config.yaml
n_layer: 13
d_model: 224
n_head: 4
n_kv_head: 4
head_dim: 64
d_mlp: 896
vocab_size: 512
activation: "squared_relu"
norm: "rmsnorm"
norm_place: "pre"
norm_eps: 1e-05
positions: "rope"
rope_base: 42800.0
rope_fraction: 1.0
qk_norm: true
attn_scale: 0.149
bias: "none"
tie_embeddings: "early"
parallel_block: false
extras: ["local attention windows", "paired heads", "gated attention", "value embeddings", "hashed n-gram embeddings", "a smear gate", "an embedding shortcut", "learned residual scales", "skips across layers", "capped logits"]
init: "uniform"
init_std_qkv: 0.0331
init_std_o: 0.0
init_std_up: 0.0331
init_std_down: 0.0
optimizer: "muon_variant"
lr: 0.014
beta1: 0.95
weight_decay: 0.021
lr_head: 0.0104
warmup_steps: 82
schedule: "wsd"
decay_fraction: 0.767
decay_shape: "linear"
final_lr_fraction: 0.0
batch_tokens: [32768, 65536, 131072]
seq_len: 1024
doc_mask: true
train_tokens: 336000000
steps: 5123
dataset: "wikipedia_en"
Each number is 200 + 30 x the weight over its row's rms, rounded and kept within 0 to 999. Layers, rows and columns count from 0. The size before them is the row's rms in percent of the matrix's.

# layer 4 MLP down, 224x896, rms 0.0966, rows 0-28, columns 224-335
092,197,228,158,188,169,229,177,241,192,189,203,244,219,201,170,176,209,173,187,216,241,242,164,201,232,207,220,202,159,204,214,208,217,188,210,200,180,194,218,156,174,132,207,241,227,223,150,220,235,187,213,229,165,179,150,169,169,233,212,169,221,158,213,172,215,143,191,146,135,131,195,217,204,195,223,169,180,219,213,226,212,203,214,169,227,195,248,210,180,187,217,167,235,204,193,218,196,194,188,184,249,198,213,201,155,194,196,194,225,153,226,195
098,163,219,234,150,170,127,227,204,183,211,233,238,241,225,154,180,139,190,151,170,192,198,171,257,158,220,194,188,152,177,259,161,218,219,211,232,185,209,154,149,167,231,158,179,177,256,186,186,179,224,263,221,216,193,191,180,163,214,217,200,187,230,207,211,199,183,179,249,200,148,204,217,226,215,201,207,239,163,229,193,148,222,204,212,218,176,237,194,221,172,260,226,191,262,254,158,145,138,209,192,163,162,222,226,123,211,187,165,151,219,235,205
103,211,204,212,203,194,215,169,222,188,191,195,203,227,205,129,184,189,221,232,190,173,184,251,255,140,210,201,195,157,207,242,148,167,179,180,217,149,211,189,176,211,178,213,181,212,218,263,235,186,206,232,191,247,162,173,221,177,182,254,157,154,213,171,157,184,195,188,179,218,193,210,162,238,184,236,205,188,204,217,195,176,152,186,218,194,180,200,181,144,185,165,139,206,198,206,198,195,213,269,262,183,233,242,216,209,195,180,228,194,166,190,192
094,229,137,190,208,224,232,181,157,197,265,217,248,181,226,211,221,214,223,207,196,160,181,236,237,240,186,203,216,149,201,200,168,253,238,199,234,200,201,223,223,216,227,192,168,164,257,135,227,216,184,219,230,227,207,190,209,180,196,167,176,219,181,218,178,190,237,233,203,209,190,166,147,158,209,216,190,152,243,233,147,184,200,187,210,254,217,176,202,207,199,226,177,162,152,188,205,194,231,212,220,227,192,164,210,153,225,232,217,198,204,217,192
097,161,242,188,193,166,214,165,204,246,172,180,224,190,199,198,242,169,190,214,191,199,195,205,189,162,258,226,177,201,204,235,160,184,207,217,192,195,217,183,130,190,221,170,255,265,237,183,236,179,172,234,204,197,208,189,197,194,216,224,234,208,191,227,179,163,237,198,187,218,186,206,197,152,158,269,157,214,192,206,228,258,243,209,198,176,184,191,188,192,222,202,235,194,241,177,179,177,202,213,236,189,151,264,212,227,208,210,214,185,166,233,184
089,152,200,195,180,200,185,198,178,158,178,183,208,229,216,218,202,235,196,164,245,211,213,194,204,186,247,235,200,274,236,192,205,211,237,185,217,158,222,199,198,146,179,235,150,187,159,173,153,185,185,155,199,239,154,224,183,182,176,203,218,180,216,219,197,205,219,198,273,178,248,135,211,178,228,186,280,211,254,182,153,218,207,195,191,196,225,165,212,198,150,205,151,249,212,208,235,159,206,196,209,196,197,189,233,191,220,155,174,167,198,187,184
093,195,203,203,255,165,156,206,154,224,167,155,218,196,225,210,231,184,196,166,205,182,233,182,217,214,223,220,207,251,174,167,221,198,172,238,167,156,135,214,202,251,160,144,203,192,213,200,210,259,256,205,191,198,259,211,188,133,176,149,172,186,197,174,204,186,179,210,230,184,212,217,202,207,196,282,179,231,167,184,184,197,177,211,196,226,196,200,184,216,164,209,175,224,254,235,209,183,197,179,205,215,156,229,218,180,162,151,205,242,198,237,146
098,197,125,244,171,217,185,208,203,202,195,250,182,161,216,143,217,191,199,180,215,245,232,173,200,197,234,168,204,230,216,222,162,195,216,154,141,186,232,187,169,219,145,221,194,206,190,167,196,186,164,212,214,209,197,181,199,202,205,231,206,250,190,218,187,213,166,195,239,228,218,143,218,186,162,139,176,196,161,201,204,174,259,185,199,239,185,168,219,185,218,159,221,209,161,154,156,196,189,175,211,143,236,194,231,223,148,251,219,158,211,169,218
095,245,225,185,184,226,205,204,178,193,181,221,190,228,227,229,183,211,179,210,225,244,176,207,143,222,217,160,180,191,234,136,265,195,167,258,186,182,229,213,220,189,194,208,226,283,226,274,191,200,230,175,184,153,173,219,166,163,139,225,220,186,234,177,196,190,189,172,249,188,215,213,221,232,219,232,229,181,165,187,234,188,159,205,193,203,227,192,173,244,188,228,219,230,202,162,190,202,157,198,143,226,223,212,175,175,163,159,200,227,218,231,209
090,200,198,139,177,154,195,139,183,206,236,174,165,181,182,182,166,243,202,212,198,198,204,183,234,156,223,161,260,250,253,211,230,184,134,182,186,215,193,184,217,211,207,243,228,218,213,208,204,171,294,179,209,178,200,142,187,178,163,160,148,193,250,216,200,205,228,228,214,238,227,197,195,221,211,248,180,243,166,228,176,279,186,228,202,177,207,198,164,148,215,185,207,209,219,222,190,228,251,173,231,184,216,196,214,227,211,162,224,190,177,166,281
101,244,203,257,199,200,174,232,209,204,182,191,176,221,221,215,209,193,213,207,193,181,255,196,179,190,167,203,194,192,258,218,202,241,177,231,220,237,225,249,226,144,222,225,169,154,254,208,218,205,230,247,158,232,140,167,250,202,225,222,217,193,273,207,267,198,197,257,132,221,203,222,207,201,155,245,212,204,187,234,239,246,190,217,219,196,263,219,186,209,238,242,207,186,206,222,218,201,200,190,232,228,203,205,211,223,191,183,165,239,231,260,231
093,219,204,242,213,244,179,195,204,178,130,139,136,219,220,245,171,187,161,206,196,160,208,162,184,267,161,201,211,221,266,212,151,202,177,194,181,144,195,282,184,171,223,193,179,197,228,188,194,240,208,188,139,176,158,279,238,146,199,198,217,164,211,217,228,138,203,186,196,238,204,152,208,162,186,169,164,246,220,224,194,162,210,164,216,233,191,185,215,249,232,187,183,237,163,152,208,190,162,186,217,210,217,236,164,193,202,170,165,182,191,195,164
096,235,245,224,230,198,223,162,170,187,184,251,174,275,155,225,192,163,199,181,185,153,204,179,144,229,188,201,260,206,260,194,252,211,207,162,182,186,169,169,191,187,261,207,226,234,227,178,187,192,169,169,175,202,241,198,255,276,161,182,232,158,175,219,176,223,207,194,217,222,175,166,193,174,245,184,193,226,146,140,194,191,225,193,234,231,167,207,178,239,255,181,168,185,199,183,181,215,223,256,160,181,212,179,229,183,199,219,206,232,203,183,203
094,199,227,190,120,167,197,194,130,143,213,161,219,257,206,241,191,204,201,252,196,269,242,230,137,201,266,161,191,199,212,209,202,227,208,205,208,208,182,216,231,154,172,155,201,204,187,183,159,200,228,147,186,253,218,217,166,193,235,212,215,194,169,213,241,226,228,206,126,191,204,214,159,241,209,221,259,199,199,161,222,193,162,180,265,212,134,212,196,225,191,158,262,185,227,208,265,222,165,217,206,220,208,244,149,189,161,233,165,253,212,233,124
102,187,182,186,183,189,198,178,234,151,208,262,154,166,227,146,179,237,210,171,177,240,187,252,213,218,208,207,198,218,185,146,206,169,159,205,218,254,141,214,197,207,237,201,246,227,167,232,178,192,229,158,220,171,124,146,238,204,259,255,167,210,174,218,204,195,240,171,227,174,224,137,123,201,192,161,198,178,251,183,202,228,258,211,214,165,192,218,248,173,243,182,243,199,185,238,245,156,231,152,242,178,240,216,205,159,211,193,213,246,210,194,248
099,194,223,232,228,207,189,195,219,169,162,215,195,191,171,173,190,194,235,168,204,166,204,231,181,220,193,207,221,237,201,179,215,160,222,205,192,152,225,214,242,267,201,215,199,179,262,196,185,276,202,174,193,174,193,167,212,184,188,269,214,233,187,242,214,252,190,185,226,239,179,182,224,236,178,218,218,198,220,198,185,233,176,267,225,242,215,182,190,203,226,242,152,251,195,220,193,212,226,212,218,228,182,215,204,228,225,276,240,173,214,231,218
096,208,198,149,275,229,199,229,222,238,225,222,214,217,134,164,162,217,177,192,175,137,172,219,194,211,231,193,206,233,220,259,154,217,145,218,225,186,263,178,171,194,166,182,222,189,132,188,189,196,217,215,219,117,201,194,138,171,157,167,195,186,148,172,180,204,207,188,216,201,226,229,163,208,151,206,241,173,246,215,190,178,150,204,167,177,181,216,217,179,180,182,233,160,168,161,199,170,193,198,235,207,242,197,183,193,211,181,208,190,221,188,181
103,211,188,192,179,227,216,248,160,215,215,235,211,235,201,164,155,209,210,201,231,189,212,200,206,169,190,155,200,175,186,213,227,217,243,229,204,230,169,230,186,213,186,206,194,149,236,152,185,236,235,203,251,204,218,217,202,174,239,214,227,242,162,213,237,239,206,203,204,155,234,202,163,203,193,202,227,181,185,242,209,245,157,117,213,216,183,158,200,160,226,198,193,228,194,256,240,167,205,212,189,178,204,188,177,247,190,210,166,175,140,212,213
096,161,193,185,248,225,151,259,173,182,192,217,152,165,187,204,140,197,162,263,172,164,181,245,238,226,191,249,213,216,159,227,244,213,227,220,192,214,258,273,164,194,169,193,199,234,190,189,222,199,174,222,223,187,227,196,168,202,195,218,250,233,227,231,218,265,182,188,223,205,210,168,207,237,231,211,215,201,197,226,205,188,205,243,176,239,225,227,192,165,179,191,221,168,216,185,235,171,177,179,218,238,224,229,205,182,213,209,218,135,172,199,191
105,164,185,247,203,187,183,219,261,163,279,234,228,224,207,180,192,199,189,255,209,181,231,269,216,170,221,222,219,242,180,181,228,160,195,208,207,237,204,204,245,232,156,132,203,231,199,141,232,146,226,205,254,258,224,231,202,188,158,202,215,188,242,177,230,248,228,223,167,136,208,179,186,231,193,185,232,213,217,181,212,173,198,233,210,186,197,180,161,191,186,236,215,206,163,226,207,180,186,162,174,140,210,182,239,203,217,200,194,186,221,228,218
109,205,171,261,230,219,193,222,222,238,226,190,152,173,221,185,157,138,237,220,220,207,162,231,174,209,196,217,254,218,220,209,250,150,230,218,200,131,206,216,183,229,233,240,217,200,210,205,180,182,215,273,170,194,172,242,210,136,161,202,169,186,212,255,206,221,200,164,183,151,199,219,200,219,191,236,171,205,195,212,309,201,218,184,99,198,208,191,233,186,221,184,218,229,203,220,214,180,179,222,161,178,188,219,186,219,187,196,186,197,216,204,221
099,232,208,175,215,216,203,181,253,205,236,190,139,234,195,174,196,275,226,264,163,261,199,191,248,166,144,224,177,159,215,221,214,169,198,217,191,179,179,193,203,143,201,155,190,171,174,183,223,238,205,171,156,147,216,224,209,166,198,183,204,208,185,163,203,139,165,210,217,162,225,181,199,183,202,183,151,147,187,197,194,216,214,318,214,190,193,264,174,181,230,167,204,141,191,160,258,157,183,252,216,214,201,157,245,182,152,197,209,191,162,270,203
098,231,228,223,183,225,127,201,273,218,187,246,240,224,173,210,194,199,200,242,151,250,235,115,220,167,237,236,159,216,174,225,137,238,189,194,202,171,177,154,204,195,146,244,228,214,217,187,164,206,189,259,198,147,223,153,182,164,152,172,204,213,161,238,209,216,173,220,176,195,182,216,202,189,202,233,191,184,184,196,154,203,203,239,161,228,191,217,226,238,173,198,208,227,219,215,151,120,222,222,212,226,201,170,163,182,227,186,189,182,135,240,167
101,199,183,208,219,207,245,164,224,213,242,196,155,223,171,206,214,198,160,206,231,170,205,221,213,170,180,194,172,179,200,173,198,179,241,211,210,173,202,137,220,166,221,201,214,207,230,223,173,220,263,198,223,184,171,184,253,133,193,151,227,150,201,222,210,158,196,184,205,174,233,218,171,218,197,160,198,217,170,221,228,236,170,208,179,178,217,168,214,199,241,222,186,235,233,231,176,172,180,211,191,228,175,231,272,228,151,232,240,260,208,247,171
098,231,228,205,251,218,250,180,142,156,177,176,197,204,176,203,192,203,212,224,222,196,182,150,189,175,210,183,195,141,197,170,202,171,218,214,148,253,241,175,195,235,232,179,279,211,252,179,190,228,159,239,235,189,194,222,204,152,169,162,165,140,155,184,182,181,193,163,128,238,214,198,226,180,217,271,184,202,177,201,267,154,259,129,275,202,146,196,180,216,223,222,210,221,239,129,172,261,225,176,267,258,216,208,183,206,169,215,225,176,181,195,222
097,189,184,181,127,219,196,214,176,247,195,207,147,167,146,162,159,114,211,191,176,154,187,179,174,229,265,210,187,170,233,140,167,165,209,207,187,217,202,192,191,181,218,209,223,234,208,204,150,174,224,201,202,220,170,231,224,196,179,207,232,132,164,267,185,226,165,185,185,194,195,263,219,209,252,151,236,220,200,209,180,212,155,175,204,211,179,187,237,168,226,240,161,157,187,195,169,178,235,227,247,211,171,205,209,169,208,204,191,210,230,169,188
098,197,160,242,193,171,207,235,152,204,128,202,224,223,199,185,219,170,224,218,223,206,196,162,221,190,190,215,180,215,189,116,219,192,149,224,201,165,190,220,178,156,196,269,193,242,176,216,224,193,188,220,190,214,270,218,223,163,196,184,167,185,224,227,203,236,226,180,185,222,221,183,227,219,187,230,239,230,197,168,160,204,263,205,192,220,218,199,240,227,242,162,218,182,197,190,191,186,206,157,214,231,171,170,210,191,173,253,271,297,203,193,202
100,202,183,222,167,165,178,187,162,158,212,245,190,186,231,166,183,184,209,169,211,165,220,172,185,226,201,210,202,202,245,164,182,217,202,171,183,233,226,185,215,181,236,214,170,197,245,183,180,231,176,173,265,180,169,214,243,237,243,239,152,218,230,185,200,192,182,230,174,199,198,215,236,197,184,198,231,241,197,192,205,216,224,184,219,175,216,224,232,242,124,234,206,197,210,168,201,187,196,231,200,177,218,134,203,247,158,191,212,218,215,183,199
107,246,241,235,238,262,199,155,225,220,173,153,194,232,129,203,219,210,121,204,211,242,196,195,186,168,180,229,183,213,202,219,180,168,246,199,143,212,176,208,198,191,157,209,199,172,279,211,176,188,253,194,214,205,150,209,224,185,194,200,188,158,156,244,199,196,216,173,149,231,211,180,231,166,178,175,214,199,226,148,220,200,203,222,195,225,208,240,187,170,233,170,207,195,251,208,198,259,172,215,164,188,195,236,231,188,256,178,205,221,197,232,305